config.toml
n_layer = 15
d_model = 96
n_head = 3
n_kv_head = 3
head_dim = 32
d_mlp = 384
vocab_size = 1283
activation = "tanh_gelu"
norm = "layernorm"
norm_place = "pre"
norm_eps = 1e-05
positions = "learned"
qk_norm = false
attn_scale = 0.177
bias = "all"
tie_embeddings = true
parallel_block = false
extras = ["capped logits"]
init = "normal"
init_std_qkv = 0.0631
init_std_o = 0.0
init_std_up = 0.0631
init_std_down = 0.0
optimizer = "adam_variant"
lr = 0.00343
beta1 = 0.9
weight_decay = 0.047
lr_head = 0.0244
warmup_steps = 398
schedule = "wsd"
decay_fraction = 0.802
decay_shape = "linear"
final_lr_fraction = 0.1
batch_tokens = 32768
seq_len = 128
doc_mask = false
train_tokens = 128300000
steps = 3916
dataset = "wikipedia_en"
Each number is 128 + 32 x the weight over its row's rms, rounded and kept within 0 to 255. Layers, rows and columns count from 0. Numbers have three digits each. The size before them is the row's rms in percent of the matrix's.

# o: layer 2 attention output (transposed), 96x96, rms 0.0975, rows 41-54, columns 0-95
# v: layer 2 attention value, 96x96, rms 0.108, rows 42-55, columns 0-95
o41 087:139163176138147109106144130124077143071141128049161134112104127071082104087120098121115118117145159105161104160130143154104050106156117137120140110132085172115149122152165180176136075153104126114146106219137142099117126103130105133209145146158120144118095158105044139133138097099197189132
v42 099:166165130130146104136050145158115136073162175142151155135135130112134151091118121157151159091044081136137129085143135170129108116127153148100119145060130099124136140164176063074119116177100108171169158137150189096053105093103079126133128090171136068177100109135157135115120142077138126079
o42 094:127125118154150105135127144126088117122096082106136146111150167119156092106131038119192154191145209135128232084171158099177098107137100117127101111173128120109096164142124124147132163144094066144142087123049129146163107141138124092139113174085144106121116116111159105086106100159160157178
v43 084:062109186126124115088129151171089168119165099122125113145142145085115106157160160152083114095101143157119172220170150129172109156114166120129155119153081197113130135166135142149114103191119127144127167146097137140153139109061161132111121168118133104119112162048140120036102165155076134101
o43 087:057139164115100128069129132128114116124179141101087141106104146116175163173150144123184132140101152093088104189129111084131114139146100139183166110115135126104171130111142204149142155164172114080116154095141128070133172046108110126140208146142136156091081132116099115124132037156127155147
v44 079:181136095149117097114119107162116166122155136168093170149091149164079068185138156090046117112161187100142100193125086109109143177070155094197127135161136152121153111093114113130073142123162137110121126133219128152110118134178159109118162070198160121152100120116115127118105141132143135126
o44 083:150142138138150132148090142124142129131141174196044134127112199071127130139127137105155079122097092060106080159158115159131150060127184100156172092089160119098056147119139078162134190147146185152093119156112120110099145168137118132161136136116153136137082117125058120143157110144175150085
v45 087:101128088171124074154121149136162081139172140121150160164111067122155154123147103113136182149148106156122120170139126085134118161112104101129172110142135190127129187176131115138160095165134109119088187133143066127160155096021084120077073124136158174078111176078151127097139106095154153108
o45 088:129163194070146123148112072102158112092142120152133102118146086133154138092081129162145156085162159158165130143134071108103081088100092130135122092130135175169152104152177106068093119158123160127148168125174141136170137029103131111135211144165144111071070103164116119143161102116129138170
v46 104:160115125129125108155140134108171108206157172184170086126110178171121165122193104116098109128177159066109126125140166173159130151150082169164090118134162135150143103134164178146102113146105090128146129138164079117137104091118033136111157117133118086072134181141061112166138065127140152120
o46 103:151137113167212110147122146115145145070130147084131147156158078144091133105120133127112142105202181105125087078127174148072115144110167091074117125112141183098123092087120073062148094128199195201117150085138118142144112157139126165125120145149071136103142120131114136111163137068138144105
v47 099:167108160109110164066133100142184124067118125114204166161097095202116150146168119126217109168101114119109127074080149096150145087159122127101183118105175119136094178132124085088131123143163109133149134087096170147116131093134118133115127071079115149093200099176158117131124134160114128100
o47 100:139146135126080144093127091178118126032127112096177080111156115117112128103120055104115116084125124165137168190194167109088147093185133143142115132148110158177125160156156146201121094098129152129185068133054153160108094128135172126185111156120142112099148122126129103112098146109166086122
v48 093:145120155179149159102144151118120131136098096148188147118195153141158158119174186118098092152110102124121108144129095113147144175162093151080170122172119090114081126145175115053121166073166085132140136127102150171120136167092082148155129113116163094059162083086148125082126165157210096104
o48 096:069162107154082154102159143086165127056131127090166070122133089199070129137128114114074156131136113126130082176183160133119116106089157138171064121143124144101171118210130136137149153146097178132117147091058120099151123137119157130108137136084144145182162136139112133126116073183168167110
v49 091:120112097141158078145119101157152096072081087122101119133025135094138150158119159081047158104191111080114134136170124150085141169089113137179173165145136167144186151104146113162128112111145133165103099123119126150161085149103195139149166148124156179101064117101090129138132110135150167126
o49 097:122128147065158108139126139120151072118093096199104156140164102051161160105146167125108111139159146096149151183133123187154152084085120115137141124096184101133123101109124087141111125175060165106096130191178134123190156097104082155126181098117102154121111162139083134112139198101130148080
v50 091:120132128131164156137102157240126138131105162155208120154122105124132132109155096124100106116194114076139136105156129124142116131097087053140178118169184150109162114119103125113150086112099087132132181132121111088074103096101144118092199132125084124127107179078075126116171147165172097163
o50 092:141172097088211137082151105078105128111131056105116106139107181136119162087123123167102158114158181098159131180138086120117089098148067127136173178135165146103129104163157081129120076101135193161104123110101123122112110133135155138176199108183056123104126143076106151123171137121134156110
v51 084:078073153097145127123121157047086101104131112116091109133137148167136175068108106161140079128090080154086209141089122142130109156111129137080125129120182109142107102126088160117115133108086111103125180107111164090125152198146148136084119105074204119125174166136175144142143135122195166110
o51 081:140120165098132144134119120159139127105099139035141122137084106172206108103127178117094159143135129153056153107128172111135178115116088132127074124177106142155128110128107177170094131099116127113092161091141133206104156104063167092068104143169171067177136172155128131114076097143125128135
v52 073:102155141071149118100146126096123135159134160115204074081166055126138178141145139132118120200124124195133145135131136095151077127123101143102098100133145062111165105099144109085141136075090118143126061125140145175128162113146055133098167120145154116101140075168149133111134116039177132111
o52 075:116112116143171120162119102093207102142155098098131102129134105168096130115108159169114147102143143157099170059125163153109125133090072117145041141150114079135193116121117096104185109113126138154177143120104108142140144124150155118120043127085143122112201053175170146122171113188109146108
v53 098:129145169123108166157084128132123156119118096081092208100141120174140125087074121146063116112163128103141088158141125070033129143150104054120119133118138146100167106153123085133099128115099111155092062096139138093163108176174143136127133103133147131122057141187141135108168180191127111108
o53 095:117135161161164138126139140086112113174131144151162085123003133079124057137106091166129130153078105106124145156067120151158147156148134091131116167156167128108133155119158087145093126122105158094064127147122150155101128148147151143105152074107105102161162126091111141196092157209098165157
v54 088:184100083136070121091128099122109138161124122164118182103169168221098113123096168132122088089117092185115148193051104160112152097128112068117123136127175154144143153142130138142145106200145145167164089111110105184124108175137162147106157146124094105110099100171113119117117167076092135094
o54 080:129092131123173142152150111175090146106155186172100086100109112119149105155132125207106106231100112124100129150160142102136166097195174124119087097116114129130096142134143186168119164099153143128058149125121141150105124111122109155176082092129114158052070075101116110154087125100167139103
v55 100:134130206096155082111178097098097126146144121105145175120111127164096135207163127134055145132118131111149194079102098097098115186158173147172178130120147046121121096135114153145076121130094102111176123129122143148155089091174118141134124095103124167117213074112108128118146109120152119087